Weights of a small GPT-style language model, trained from scratch on English Wikipedia.
Training: a variant of SOAP for these matrices, 4410 steps.
Each number is 128 + 32 x the weight over its row's rms, rounded and kept within 0 to 255. Layers, rows and columns count from 0. Numbers have three digits each. The size before them is the row's rms in percent of the matrix's.

# k: layer 2 attention key, 128x128, rms 0.131, rows 125-127, columns 0-127
# q: layer 2 attention query, 128x128, rms 0.136, rows 126-127, columns 0-127
# v: layer 2 attention value, 128x128, rms 0.108, rows 64-113, columns 0-127
# o: layer 2 attention output (transposed), 128x128, rms 0.0841, rows 64-113, columns 0-127
k125 092:153145146115122081108131123132138136152141131080096120104145121154131153129071134209136063101128157106167121086176127124130142102136180160154165147156163166144123115208142113177150129072113141127136146148100058144012132104077134143152134158094136067095117154129099114143140161115174160125084165060078102089101132146122124097089180100102154106176107115065149157094155180140134122124175
q126 107:165125088110085142106152100120151145129142180141119149141116122098095181204088138177169184166145135117153142097078172165122107156153128082145121122150174131144148108103103180112166109131106113141139129185084152147142110127130159073140176118091133107105090137094109122100190183076104071147157103058119147081201129124162110106146093110214076106090131158114113121104187149127185077132143
k126 115:047091128144090155114091070126189130107111137127116123158161161103121136094140069113126120136113107090128089099164105162237112148192127130129081144153168122114142121145113143133152164122127149148192130098200091097134129085126086124163133127120135087140159133191128108144110173141102125090096192139102096058090157117209091128129146115096142109187165094125183127085133128134163086115091
q127 095:155104145136159175158126136155094130122121122118147129115112078139214095126081110173185166106119166055151138131088134122115140078103153112118164144132111120145158171080099140138122158127140137082136109096085118149160138107231123177138101064125111103110146110078164157157112119132144169143129174162065150066106096098095109123093086100215164119112166130134100168114052131121134095066120
k127 094:125113159157097096091129084117124123118133092150121141158099064131085097147174182062126144214119106146129102112095103212099131135081104129144180102105157148128064130168088185121107103175154132124134122163126163137143168115130127129104124178149138140137131127136116117133143068172139124106087118083100151220145107120155090133132180151078073132128080114065167110181117137186161144175082
v64 104:118102123161062129134098084102115066136171168058160187129160166132082174088117155135140122170118118144101158141117145112130124113122155141119163129092122109087184130169168117147137173105150078049121117086146147205088095116115137166074163141125126146121217157093091101136099160102108184132070159115156099125081176120159098099121188087113143148156112150123142073144160153097109112171143
o64 100:047145135135158130131134149119158145105069107176108102087137128145126117163137165140115133075112145119120118139096040115063182152142110155161089149174149148133077110089123159117152143137121181142159162082160129147136147103154059061194171155113134075063117132148178139182175111176147122114191084143155148134147065135134124158060133138156098122089119142134140128146085157152151098086160
v65 091:069131173058066133124116138168127077168140113142170198147155144045191087142163117161177070144172130138124146127116137109166091105105086057096105137120128106095136142133202120135125103113169108171121142146133133104096158174092110160136129143131117073132126160121158171156052139142119139123068130163142106108111112070157105154142107145157116141107114150118100108096082179051103160090127
o65 079:148157149148134151145150167124085126095130127170107056108089154172102096127112144061090097097119115133206097136078074122142188160142121149141124165146128101102146159108144117087139146159057127119101161153165183165164124118123112083106133098095111145095153143142163100040128148181136131100144108114133182170124144150091114099111118089061149143204164114166166105192175127176097124118173
v66 104:104090121116134086113173169137106083127165076123101137134097128185131122124116132172165118159145104181087119123160091149126122132130155155112068089164156051120174143143169104085149129137114092095111108123151159136063117116093186133127067094100137090152157122136184137164105086133191071144122158159132109186142164140098099160113097101113100149099042176102184095137108126161113153051080
o66 088:112118142123115120118157157096074150083179146160158141143154164092128107118135096090108157169162167145207159140119130099184101058141086131072137139137083152105122177107142118175124103206124172167131152135122103140176173147167153112120152141151066168106132128152130150139152181135116235066138112150149151141110112094148120122085114150144097113070143158078151122138153184162170122126201
v67 094:154130063193145098170097144185167177168147116107121102195182165128180095181079046126128099125114181128148139139109135095116112119083176191098134131082144120101127110078075166145106139113134099064179141120108117149148143149086153157146100097159152080062105107111123115129125144110109113142152079112138138123159178141104185102120168192117113087094103075099112159165114082128124118134127
o67 091:134164143062130079174134088141114124124095149124079144102112093091155135089147175134113149120164061113137167142177080188131136171116146128152129121171129068151109116148070107158110152131076137114091130142149124187080107082084155139107106167142148090213058128138144145109082105137089193150136172122107101147173079157095117142144169130146169111151135212079092105151120079144137158141125
v68 088:183127171122138141159162112124136149101172121085127183113127061130132117155118126091136134144109094129123110120137118134166113115162096166087096132146133151030184085121129181118103107132156079129117150131094093140122159164052058161138088109154095185159090096131114133117174142179112087096142187130104135121052186150129088122145143145140152180117061140143189166146169095138059145124102
o68 086:066109101147165120106145150150104132092116134138064083108083109109192129121129146153134145142148093095109123142123137069144121142097143051174108150124117127178064187122136121102130165164112175103098149116099138094134148087199192099130150082101136094070171148192105155090088120121104166135096061125165114112143115201161137156149097151054100159093154093093134103133115172101108086159125
v69 091:104105161084175128170085132108138150169150110151200111090108148185106087210086094166093142153162133149107121170124102165119124117128142110101118151143107160177119100104139135170106091153097148132118167200089067133112181148127184080163096149048170131133134126113121116109112158083108108158106135139105116188143095103140123168147096113104181152147063096077086179162095114091148078127105
o69 084:167085156144131118134108166135165145125145148128103120101126110134108186097130118128161113141131050129153084073133149112148109118104150140145144107153106092108111140129123108141130125134156088152103050127141192090165135105113096189147116137159155108174206109125138078123145098155151203145157132081145128131119114200136109153120104139208095152098170140136177097020148116137122151043201
v70 094:155162121152075106156150117133084055094145196105122141147101161132056073124097104127100146149169051135142105114108164147128063180157129125117109158076141130163081119136159127124139096132085093111109154149149115141141128112107170124089199029145135102130207120128164125120150085092095096105132147094123140108145064109182176092105140152134070161108129164133154144157147112138168103178125
o70 091:114134172131172090130155109117166079119176122093125109134133060105190132108132102148126066146116169167064071160150091125171180082157096133182126148153082099113072125077121168165145150096164097113163130109120157076100162127163073079159091160135113147091130116161132189158118151136174156172139140197130128157096145131120064194153145146120148088157143154106124105066150128146105144107164
v71 097:147097117117084179132113154130177123128171150106138151093117222172175109162132099126068111134131103087120169153104107168118110127125106073123107189153129099190137136127125107105134096115045120104167151148189115121099162215160121155127131110132200129161085144151209173089121142089115153100154177132145114071147121180155108147139103116077154076109101087157123143106083131106109156133142
o71 094:117167112129169142118115094173134129122134114148129098170101071124105089103126085077137070171135115132165090085114132162139174115150185129105187116138072133099121114166088108117131184130185089161124100136137161180131119029114122150135061174078071122183163099131111127074092111180181160140164141110087155144103129097136133150135174143154111095172130124084197131112139097166178150149121
v72 105:102097154133107126078191095147113119163130130135125147070090162129054155106105197158125131170127070119086093157170120181107109134107139185086095124126170090080139105123150141083156113169082181151092061162209156085142095118108110116151112072176157158172134114156124127144125119134237129116183163107142117120110142121125081138093107121113105111155109102140114167146081121164144146151111
o72 095:143071123129175102134146133107127134075189158153145135187115129108124103120105034097117109164138188104148167145110070103114121100155117076083146122095087186129144192104155158135143132109123091146171164141103085151149068064127159089114157141155134139138166089109098126109126122129106174094059147124132099114141138137150090133166125142106059108065116101057151128116164184179167113131179
v73 085:123139132088124102140083131031074084121097102053100137092132142155131101123142161022132162132114163127220152127097132135124096148151116121146171099094122090127145191113178159137097115143110074183130164081181128130102092100134163128156114155068113124160132153099152133087167123114134132147125106154124120097114106093111069174216119139076166113153119120129184139103097135089114124129120
o73 088:190134078145105112148123103133164167143147103196181148123128086183126145111092090142149113135101048176101102118139118156141097113106124154093115146118082183137153093159103152080145131068157159176107142102083168136104137142148091110131137108112089074045098079128134129157111114162115079091096153148079164186125075142143148176073109137138102113073065125169136123155143138162134139081073
v74 098:139100058035094111108126174113199124112126083149123161102111115142149110155032168090129159102116095163203154184137104176113135109112125143091084146172096117128138122084135146133104111143132138156148143117141162134102081172122127131137143142060148103126199132145063166105110163132108161085099178088113179110168055132115136093157116086155106117091137140114114109083174104166139102134141
o74 092:181076226138157158138163094119088132147153124133111118125161097143140132133197080151137152109135111108149152134175174137104154079131185159187169168123130194134168147142140080104099150104166137071142126136098093116120164060108078093143085105149109112113095116138138152175138068144179125147151128150106134163123180155179123145067111153094164171162093101126088114139074080121131129146063
v75 097:112131102156115130119108102130132094131202136075105082119141163079152131148082150115148133133150135175150146133139129109131106096096136189145108068097156142113118104144123121120144156168178148188171145078136142088127097153104064118133150139104147090097094143115118201071124019168107148049101138142128154123176185194111114126156096120168081140114100112030130171114101110100131121129152
o75 088:124097127128126134154148127169077138154131098148080129150123111090161095112160082129136157062134138086111078087098118089101118137139153081142127168138163164166099109118144111132107064153117135064120164164101130179110110094101135125053159103095061125165160112053136055178102210154083110162129142074158179151173138117128152107071132138054136128184123179140138122113111090150144145124126
v76 098:118101119149110166068138100158147109112173135089091192114147132130099134127075104135121091142104128063108155144127121092144111172114121155113148073146129130142060108102157093165196137124093166059136142167177132129106152138173121096168239106157146145146129143074174087131136140085169172149100090140138148126198109156062134115157112122120166186154124068145133115072113154118170165105146
o76 090:134137147160128092164112117138156121124113086164120161136171127061104071139180143054114113130123193136144136116117099145087180090149165100121138153078141133072133153198079180116146161071106133181117120111157136171140110169050103110087104156079162177161125082129108121156146106148144093122141178068091107024088134125163145151141149122118111088137138154090148122116116107142126066151141
v77 090:127155102094112180182100132133154130102158180151102137107179152111089136119164083065112139133123122089105200120199115097090053164097098140174153146110066168139136123139092128152116139140145087085122121138149133178132204181072123140113091114084140094160148068148142157160145095156164137157196123115150130137122065073128132130148085159139116152102162164070117180099137124080152156102138
o77 085:121158092156168046154152106179195161140131100131096208111154119207146097145112106094132189181136043151144087116131122140115140084103119111115147134109105078113138138156131147118179177095117093126138150168106180193113094101093108065168109106121153109056128170130126129077122150134104170100119084149089142108146209126160130142141155125162122101149149125139123110150161114086102144137079
v78 093:173133136175073066154146116111125123129087147106121093175110160117088152157136096158120103162164136186107161133109166102129174191148154152124165144180113135118136144103103137096121128095113094077165130137097116047139101082089113103070178067157072152116180121051145108127164098155080160139141103158088127130151151137109138146134111097023113154111094110134150133193086116084119155149120
o78 092:139168137124150132132147124099141083111099195150111112117117091078110105082059144114133126103124157118128086131107070180111120143119121084131128172100074113153081051112114154182142124187160137105134152101139166149200143134198098172164095208120152139146120147092130112136097163130069169058078135094123118157121057120074118078095101101189119091108124145123108129131179121155129091117144
v79 088:110186156107112109173088158128146127137096167130164125133164119091066148073103142146131070136150086093174169137091202163103119114153130188159087154105087116174139084119078186089173181086185156118116127110125130143126145109103188128153123108186083126161151115125106146117061103138077206138169066134125124131137127143108103161127123124114127120125179128077109171077072133164129127167107
o79 082:178159104152133146108090115139120085168126113087097145153193098096107111142130126109156187097090185143115092094134099162099102157117131097189101094108122142151152103096162140136128134079162174166156134185118149145049064090200055136121082141124159148079118117099167155113104187159106092105099097141077130130121095107157145145143090066119133106195131087192136090154114111114141166102136
v80 097:105128094158055154124153095151185145111096092115154189099098128104171139122175101122181096182140100139198143141099150129126047114080123156135100136134112138162159141055129155131110151139137205114186143144133131120158097167080228099111216136147122101130161102169134144154111146128107141140125150112149125121141134093165090124116105122150083119062118148118089174110122105176133186088119
o80 090:151161180109168129166111169128101136140193106114116102106176136201126145117148116149137146128070177171131183122124089128146164095163162161143122121128133204123121122145192123156145132135125129118137151167077115109068163113158044103126074122148149165134125140141121140093090165179192171117157157163121095156149192164126101118151096120051148200198194158135132149148128123137131152145105
v81 101:092141112113206106116152137136157043119113135113144151120146074166105101194057132083146124171181189153129095145121119131136143132149140089096059143150061119126117130153104102150167063149130113116173117092122137153146096171091048127138091087063127098119146130113159108148125100136126152139108159129123150132103114148112103143154118145155068112145104192199175122085057179108143124170145
o81 090:101119146155115137096115133049110138110153145131194132133122074059104106128181121146101116082120088076092125160152144124118135084134113184148156167148108066097109154111173163136074153124144084097032186150120127143149150107172167100095161171144095107151148130112106141094130208158132049147113074168066141124111136099148094098098132111098124105095152130135121099118155118161152085076164
v82 100:125118069093166087123117068111164119120110163124137074133119144101097134217085104150120135211109171124059125103169115141113142116126092173157115139117198163152142151080121154124220158117105064163099146135135177120093121183124134115153181133128173115161101143140129106087151144124153191100097191145112133175099151169082093081109093097125093116152094115183122158108131100117106113127112
o82 096:150129162139163184127130200141110132128200089128116167136203090114146091098114123160097071131186129126139113164166095144149175096115196116093118140138090119110097161094144090091088150147144114090155120101152076140118125142146118115134073154116069172188159090134094129117138184123069081153134102091187086115165062157170124144176169157127163133080135172092153090154110117112121125085115
v83 103:131146111120107142135105129132066127158176137152237227177105119120086165096082105106136028098064134126143133155207176132113099119087171122129136098126148117115122108139103152145065109126202117113149133118150068156137131122049134153115130113112093085139110134106111178128124179149126180139087150091134109100147142092140143119089140130117152135092108057124144133117175120138128109129097
o83 096:106052109137178063190136125150143133124091142139083140088136152113121088086175136142106203142102108082127125142069109124162136216100089139110130127104146191111125117140093140127167159106070221107161142138138155134113105109142160122155184175157150200077088148133131082105141076111080113108127075148116126163166136139140119159166154128109118142162162173127129092138133172119079147165155
v84 098:137135189091130139164128112100090158163117167073135184064122158196135180104098150105123141152129082089099128176104063124139123112148076163130124106180158054111082123112154106126119093193102139197125164118164118208070168120122109136122147144126100065151172159124085161116146126117122126124141124093137129089129113072087150084173150149108121133125117085181110167127120089178136080157116
o84 094:130101111134189070134118135169157120176096155157133115173120177082138087182156102114133144158089117228126113148119175144141194144080160154156140159079094156150153114098159133069157156076153126100111157157114095103153118144101078075098124171111185135095128055157140139166119024149125081151089130146092137113133073147162129149101142121115125148077112142091147110146121159100148147112148
v85 092:139125138199192072126136110152135126188109100122154121106137125121158086168110092139159156229083154122175148089092135103107080080137149128098108121061145190051093176107128137097126152085125140100104117136125138136117102130161144122123081181108075147070193133106148093153141137142142122098193123108148159155121126114134147112162150083127172193152188065128073112137160110125142131146145
o85 082:168179173092108140112125147104119132089094156168119155050129137131131108136135125164129141117161110062111162184151072158112120127109123167094100150113135078142128128153098101139146125176090108120116165062184113101164112121054068144085157035148099119070080116128152165091155166098133090209103183109106093155139132162073144131090156163102146124098142153141144155096121109094147129084096
v86 100:065127142107125112130147150061133109138140119155131108128126160098069101124155158134141177105109178182093119161191089104120121115106079145159117215141164096161145086153131164112142128111184102152144150050142144083152123140159113083163095092151138083114044153176137146088121120169174153111137118144148126101182069152148075200099112142179121153152149155118128137073148127143122145056125
o86 088:142080105186125111104129176137109178124220135110130122148169097184155156099107086067073099135129070106160119099132131136130109081142096067053126029114134171095138158133146105127070156138112108072170163128110148163112106155105147109141104127172102133141113129117100125110103152098071073074174098193140147156103117101093160113125147076138089117131142143177105130156138098106109145171139
v87 095:144085129121096132179135069098092147137104121128110083133121098104104169134158094154183122132138150147133064121141138106131093159125086139142177107156086141119108162162136088124174109196084139121121148135109145166084166076148201202165106118090102093073126142155119055113093169119161073161074129120180117161149067154039090091180151154131174099126119130127117182104146127134110110112125
o87 092:096111118107112154082173170151135154199165142082156180119110141161092123155094126089129102188137088211113175166150137141134163142164147145105100154098156106110135097093131137128107143107123085117129171110190140078120086218085154102128154154156162146116114115165131140167170115192102158100105174120156113174118143145187133162107091128125098166133179124117046064142110128094065126133123
v88 095:183109102138155151113078181121125123111080133107115205128087170143140092083117108120142139150108172163137150073144160138171142130212158144130082148139165128154098209177078045103134122128089089076149107111049125159146093184144120127127087082131150142162106136134140119094125127167177110191158149095119113115139146092134111142102139073153097139115126097106208132099111129169119155157153
o88 088:141122135092139077081106017095151110131162180130193127087082085154113167139097152136146144183124133108141142181095150139070147103174153124135114084125099158106083125138120130136134122164151149138162163140151106173208143065127135134146148165161102109107102159141057155133112135089065113134157079102105112145113108139126142165162135189114157067110159158110071146161154177119065104144141
v89 082:153159156086105057117135136162162114139182119120135114072167153117102092121104134151139113161163094075135148118156163127162094104050105129136123150076137159165107128158072092157146155094111115105106153131088153143123111105131241136106155168126087144174138163103163078132130081096154132131151063143104119094054067121148060128118114176103167120137178131124101098192115108112096173100142
o89 078:099174105134087150132111112141140068112122107179119118214166148174208129095147134136123117061140162219137106128085102140115121098159122119095123117143090088124115095098150128145137135140140149207170116082114126108137124145138051109150112122078115079054172129165130173091193151142153097145143133077118124129102130133076160102156117087214118133151146152151180106126131147111133172092141
v90 101:118074127092166109113115138117075068131093138087124064112137141148048189145090179151109088131117119114128132150171110142157145134158130102123195119122069118103103172153130148155122138181082096143206094187139160104146114158164113126117116158094103144152183185129141127173197119083081154121067171123104112122131140129088181148138177159078131075122135063138126132170166110122120106163130
o90 099:133103150130106214153143135091141155135106130146132199098103148086149100144191067183153155156120105147104126128080134141116139155057145161119114213181141197134120129099091119104185126108189139141156124054146084141141158114105156159161160193132131150116149097136133079095169176188120135125131137093151149147136143137163109098121149088206121137079128151083119166146142130175142126080105
v91 097:104117158095132138093117153114082110122109182118113114196124239166162148093134136093106165174121152123138151096112118162067162130066157190137110152099104138138105152154157067076187149101107141168153124117109127100181181133091128133133132114122124136144114086146200117127086092137124162137125105114207131113130179109078098151139162113114131082098159160044140093120156081169136095158119
o91 094:109241173140162141109105143087132127176188098078139152110138087058052105120141101124103146135153136097178079156159148162137092140171077090086112177194130146117124138189101145152108083171172080203166090150144144165170114115115077137064159142129143104159161131110108130154135131126105141123103153170137153184125126125172142144150092141108094123152086136122132151139085127166135148126121
v92 093:088127102117086127146090073156120140101146153155126091171094119087096085130129093119081174085134167189088177116155096141146118140113114140168167145066121138189155094149102146125094199101188131150126108148150195123174115152120150094091137124148206165123155138151154128105116138176136157124104232099086124130142115089131176151131062111192110128086142146172169111132098105133075131132110
o92 088:147116077084093167163188204105137105089153112124117097136163121169131119107143108111139123136127108121122098144170106073061117077129134100121094089157123123105127188111161094148113098158137117081223113164128128128082140080135084132191152156114080174182153142161114125154143141106098128123159085103197153121164139136124119104082170162145184078135182143143151072190149104144097155166091
v93 099:125142110104137112124151144065140156124107139133098116163153125091141132141164144167101107108143124190156155086193131095148185152169147090148127118143127114096135204200160174088140122133133045112075116096181128123086100065144155103147111149091125162120166129121150157173167164159127159103148177076103132157107100111042154072125122146135143140159182124094063111117179134098140088121062
o93 092:122142159080097150131200107114114146157082145130216120077123119144106121116128126176111147152174107086171107148213131128147094095072165138066077153070140106103107089138112094095167116122123187101115143118148118119154100230131139147107137121091083155105079157150197134177150115067097121130124134115155143147096098081157127124087133105098159102114110126125065144152108134085144128074099
v94 096:114203142106124133145113105112143196092083110148137128147101143077116097187062059155088084062131155173060156094106104089172110144134073118119113140100156126120035091103165135158130154141073138113162169137157111132151151088144117121165103161123124102158168126135134156158161085126166110121138085156136152159078162129085117128145201136135125144083142155173182105090155176115123089113124
o94 090:088131100106076111140128162174179112107133117082102122111116112141147139140170123086149149168104148164170154142203150140120199108083119149157071148130140091104190171123139164100112059092126149125087112118117184133111175211173156132104187127100117114156146129167103143142114142102178102156096186080166110068156031120140140110156135081105122123188150136152100146154125139085143135138149
v95 091:128122132103171144146090136083146124156094094130139113105205132120062129103098136131132137093122082085111196166165082156065136158087142126134203187163072166078139052086130100186114135124110154115189125105149109072094090077140114127192167122123167171113156124101126145143105075126135132170085066108124135113153126124091159160147139123157121162098143148180141103141157112088105136099079
o95 087:117130122103064146168159172191189144083133124149108133104141159099121153142173139119093179124103156123145093065111144077070110139120071080107128117096123098138193143150132069140086157073134112162069098157101129179139118156131100134127110159151098120143088123121136077104146113132165117084053135156085145100127139180187183151095135057174077126094114158144068098133143092134132135179123
v96 085:125116094118194077180140132100092135101204093065150064132107138100140169150145178155133122141153129157174118154130063115130147078156118148111098130165145096155164107167070215157143135141069184117134119114161097158121141124120145157114119112103128107132075161195186136089098111099110179154133136119138125092096136220096081082125095120099103102117112115135128145118155082154126170153078
o96 079:058104107101088159086169169157057142164098140123120130085152091096182080107125057149116144155168106129133144095099164139147087121148156116101182145128143127119079086097160075156127133131193120126127174096083138130046116126131177130132128168138118158151131113138151133176091145168103072177105086156141075181111120075134121149140148095129125132091154171064114079120087103118193156132099
v97 094:152110181127133122152092128166026171119160108099109190145133073179172131075119114162145127130175153120153100102118103156136160064093127152122168141136132068118120145195166169113147088086130179172140109159093149173092161067065153144180170131131096124168107145132117172152124118133100080133157130171121110144155188151038188125103125127149126144112146113142117136123121080099094109124138
o97 087:142132076140134107105198089151125085142107158140132115153118190004133103168127123090181163084106118174122112165109161089179112185116152119118106081097178091103145162106127137143115127138108129116094137121130109080113135145138092148100105098136118192098123075204135099165145091134075155138081092090149157121096088144190111133150110132107135133121128175079077060181138156130107146130145
v98 097:117124157184147113104174121148141096152157080164206099126031104143232086088096153141163123074120091161051169157149135131085154132105138125130099143138139162123111124133079158158127136130181129126174124111110113121115134114103187128128177168163050079125145087128142121148105139136135109083143201100117102119119089105147138147176125059113101164126114153111073121122134113139084120162099
o98 095:138080159057135126151140148073080137069083146121146146126139103100082153107124082147125152142078161128155136159057092104200122144078077102128171149107125120155133128104126057194077120187078128098146130108131130139161165170140081158102155122096158132096140134114131139093164098111163128122121098130138123128107193161118124071065132152091156193089210149170154147129129128110154157114177
v99 095:091127143156127214089095087061130134151103102146120151163188111146159077056157157091070126158117137091152116127160116074096104109160161159107157144120091112123155138102221173155138150150110156121145155078172147159183100143122116122186107104164129181146115118126163098114148158093140078131099088140083087135110145149087143132155132156204116155157120118131123117100142065065102156086124
o99 093:175166117134125118126167151130121171100129069168162124069128136100176171215144165116136161103108068149114121082128120094123132154119110058099108093130134147157147168142097176106143138050128127153097104190137114174071097145153194115109135060101161092156079100112136134109113087141138161148125127135140143068127095132154139152121136139082076097031183142114111138186156134161126127157136
v100 103:166170086113100133068149157150161099115146159163098123141080134152164157127119136154131135108110111098146092072119097187116139086096157126139103088186159068115120158072120114093110128081154116147169226142114121153069113096159098156124165110126143137076123161110180160120138134179153193091142086134174108162104121142113132114111072063085078126126102121156136086137186064153112162093091
o100 090:090117144106090091137122140129059084155087123117165120126189113058122056151120120092144060126135165160152126167104126108140140171164096114057142177092097156135181108162123089155123109123174165182114128096145125119158161140165150104114069165167087123135099132136083075095127121126135117063103142164063105135137098103137161125180124139126192149171112094116161123094072200122119098171145
v101 091:186115094060163077089079136140189170062135125094129143096149140121106127133140140108166137149116114108160125116145238115160107092095149101147162156125092169068167140200133117170147112123138109141101118167136143108070112107136114114118163141093146145097130085134133094057065117177141118091124130124059151134116182187146108124162160165135061161162094078151111124108135118078134123116108
o101 084:089154141121123210168120126178110114136142122177153164161114111137207118119142111137099125086129071073118090132092099076072118068161162151163143111070159048149138141166107056141132162138119137181091138089147106117153087164128103149132128126138082077154135082179122172087113118102113088114137132145158119104129147153215165164121117097092149127151185161117090118101073125158095122132103
v102 103:180115127101185119153156134162140128125139090120122160086048095161120128077154111185140114139118072102119116105159082132142126147115133140108159171132119150173084138171146147132203157133125125071179126135167093125142141101150111120116119104135177184106131056118116067097110147108169148214043126075148112117070123181074117096093136101145174160177130172130153074138124134150116141127085
o102 097:111129120092040113074133189153171114098167156119145142074177140105120146166125118102096120174152184095143162116119140092065143107139122108147159096121181083100102129147157139168099159101096104115103094073119137159114160127130164097092130138145185127119165133155097160190189078129157119035165108129144106113122142055164112154126104137126075118059162116075118153100134136117117080138176
v103 104:134191119159075125103107103163184171092149085114138202142155117122142147117044083163099146154167164169125104062203150122112147135106120079143123158144137111120177091111120087140149093184077155161143178146141109142121096126072101108098086158120126140095166161129130133112141081104140130090204135118077130158117156148141166103111166133121134050074081126094105131108095154152091161123089
o103 096:063099107069174148179138120149137119117103138142133105162109146137130109128182145098212174087137145091135170140103170066134100101130134097123085126107124106130083132110106118097105093120129122056110104158134196159151118093171170129124137104086076112201053139055096151110147141116082154150106133104117100128118079141158068099150130134208154150146149158098129091078113115089131098134186
v104 097:120094132072190128139148161156171159168095131070155144119126135114098130104056123133139140149120125084103155159097141104177109138136105144182081147108160132187176113136143064136143143099116127109070136142026150091127094090170137170134127114083105086148110171103137152144121164077185151100117110169154127111172107155139105174110147150135101151112122086159200084197147105198103130086117
o104 092:126169099147149135124073138137112100081130081147063104164110154125165140125141196166059162134087138158131095151103101190078192071139144094101139142184093133122133120130152124115121139153185179178161113133168080105151123118107106138106108123151040149142106124203095172078118091090110083150121147083106105122116106105090181096193143107194105088140124129167117164105139125095107118143122
v105 105:114157167128176191148096135096139110140133127129095123134138139132134125128184089122181146156114063117110126148122148133109175098161123145145092099129142124142146123114135195081191091141124130111133150086088107113092106113142046146084167102176135129147116103094157123134085136166146190162121101099207090126150109156188143081136073049137075214152112117148168150141080109133141157142047
o105 099:146110083104153101083099203138136146129091130115129107063153096046113135147078149140127061114130183096157106121077100086103136132096087087167161074052091125155127089125168084137114178070138120128115148171106161143120138122124138072129100137119148092126120109138143092111088181112138043120103093170054133127086120076117108179138132112125133078068117141116092106095139131145120087116152
v106 089:110140108151084193142142178101201089188060159130078110040083141136108101109146120162127173120126109113074098118107129133134096130114063167104105165086118113120134136128136119043147134153118138109154144116104124107102119138158104085145134156097193168077133181151064156145140140170149128104161129169147136209164151175172109180164110122118152120170110084118117178155113078122133108143116
o106 086:149132128080136137142117134144117104145173135080131129156128174142113156156126139128160065168094096104098130151180115141051142154150180098136115093148107213127146096143171087149132139164169093115140092148149074134136086076150115125134127061162067083146167105108112084117135212146106182087152222081144151130136112122111173105100133122162097149133124125166137172047149147123111076105142
v107 090:146162032118096169154135110117158157096081151184147137120057189092090133139141175126067085055144151149154156176129135123121091113090161112170142107093110163093103162116117067177066234148132129138137127116168128135138093144127131160158054155142140127135165144163151166166142125099108106148135143086180115141116126132107122155153165114144083076089089131113134142111130136115161157173146
o107 092:091107139091114077138121088129102140122113105122085127119110084192104133091096075039141133166074109143072131096153066159045144104140152163092131172153152160097159124091088136104151025127118139123147110134115142164112144101152168128149164151151089092132148137095119105100108085174183072104084133142118146171192122087158128134124137187103112142174153111105073161162121149149122143141089
v108 102:162175126191099090132136125082160115152072154127135118112171122183111148083102102109085149154105104098160138182142141165098158097155170153092124127132154140075147140157120072126114141142140114115053133098136085086082058123135163151133087110093122176155094096079156149126110124173106124051116205066171099116097102166105112115096129102181167146123109157174078101161143150145185092124106
o108 092:101165166082168160105134127082100139121157118154178095124164137082132169087166152163108107096182190086092062111158170067088086155110128156131106123109115145142100087118111141131113076132142151146160145212095159099170100133188103152125133138141077115098121150133162136084131113129191128182127097139127169118165132108168124174097156168107077110126098099159178144049089188116134164118148
v109 107:097143117135163097124146150112111140130082130136145102080167138107143106137064138121141109108074087125184103132149053167114154068164081120107121174168088137116154092117202122157140128131106123124181175133071150144142165203126150163149139121137104201134099143144107155144169047206161098179139146181088127166107097106162075113125102091120133063131125129138126138107122149052145129133094
o109 108:148130143169088141085223139151141140139156165126117113111141169110104137132141142077165124128176129138151139104096172081174113164100168110161181122163149126110151123085107102059076105115130109170086098116111148109189127110128119107142129131125120082052172143049125121090129187149087158088108061107126148111211114183154168154134095149182136137107167132159175131169097126162119131176154
v110 094:093155101176094118107079113147106089135012055135128066166140108132152126110127095164113166163110145144121139133136152139128130116104102098114099204103104063093143131096169142188216141184135161078070161147122144109139140101199171127133187140109105142188155133169116117073113168117141141144112144143143135146098069133095126146178114155080148137134105141094155110107168138134120132155112
o110 081:160185165122131151142091138095106136091184133113173138078175106061131112102079115051138074106111158153100114178136083112113184127189121159127113138123153141157137148099087105122088110103165091176178136132158151109076120169128055127140150099162071104098118094073157157127132139140135107098118086127142073138085113153134105116126115084159119212091067134201108117118123103113174122099120
v111 096:121150167147105183112141102131169157072170142104086178131136151096178118103112046040140193131114148108134119119103129112134114155085146103169130091106135115129135085137152112174153135073144073133103077058157104153122138129133142122120182147152127133121124089126111105067154179115123161157161106167165197125123076095127127153139117145192086177163136148069128193151114099113144055131097
o111 091:106150141153173083162092119151171111143067088118158148133106074170093164105120194133092105109137056105127083115152117094137117033105135115161093118150147105125113143115100105130118185122101089147120140146159190110168140147063049059107119106103124090125142128168166159219102078087121095121153151143134101122103111129140142130096117158077129140154099193148109089100113120125144142141065
v112 098:112146095174143190116157049122103116118142131045161205146104170149131153127134198145047136116152148167125176100154138099087096142100086102142124112072152115129105103177130116125180125112157144120088111060150162163178127097106139095133160100199125123149115198127139132134138199139063141129126167123108142125123104120112168103159112154142095098119116099099105118121133056099148104185154
o112 097:080148152118197029144138093119115077106074133155080108150116096094116066093076134082119138113087102091100080109147085157104142126178165101094151126167170134117065125083077126101150105139132105124167124158151097117116095172133092113134163086085104143119194093062119150203160084114090071202129131126139139139117099133125130124109160156071160116107150165122120114135132110127167125123143
v113 100:169158059086122095145152174071079149160077171157110094120138204167137116087169149138174156175091122133150070133119189124111126154139145166084129165142122175176081118108155064132161142128084138186067149130135154119130162106127115115092178178121112129119148194155113130111137106152131153168132154092128170122132181125132103054102124118110188130163113060113174104126153146110140085113124
o113 093:142158194141157163105156125138146089158178144103126136143161178147094129110151131112109072113200154137101110107151168145154128160170110094127144128102070135101133100130112122093152094159163113130120035118151068084138065167155138135117162128108132120067052133040149112159090116054098122141109119141153101161112101145097175195134125193142095137077077174135153124135108146133085137158120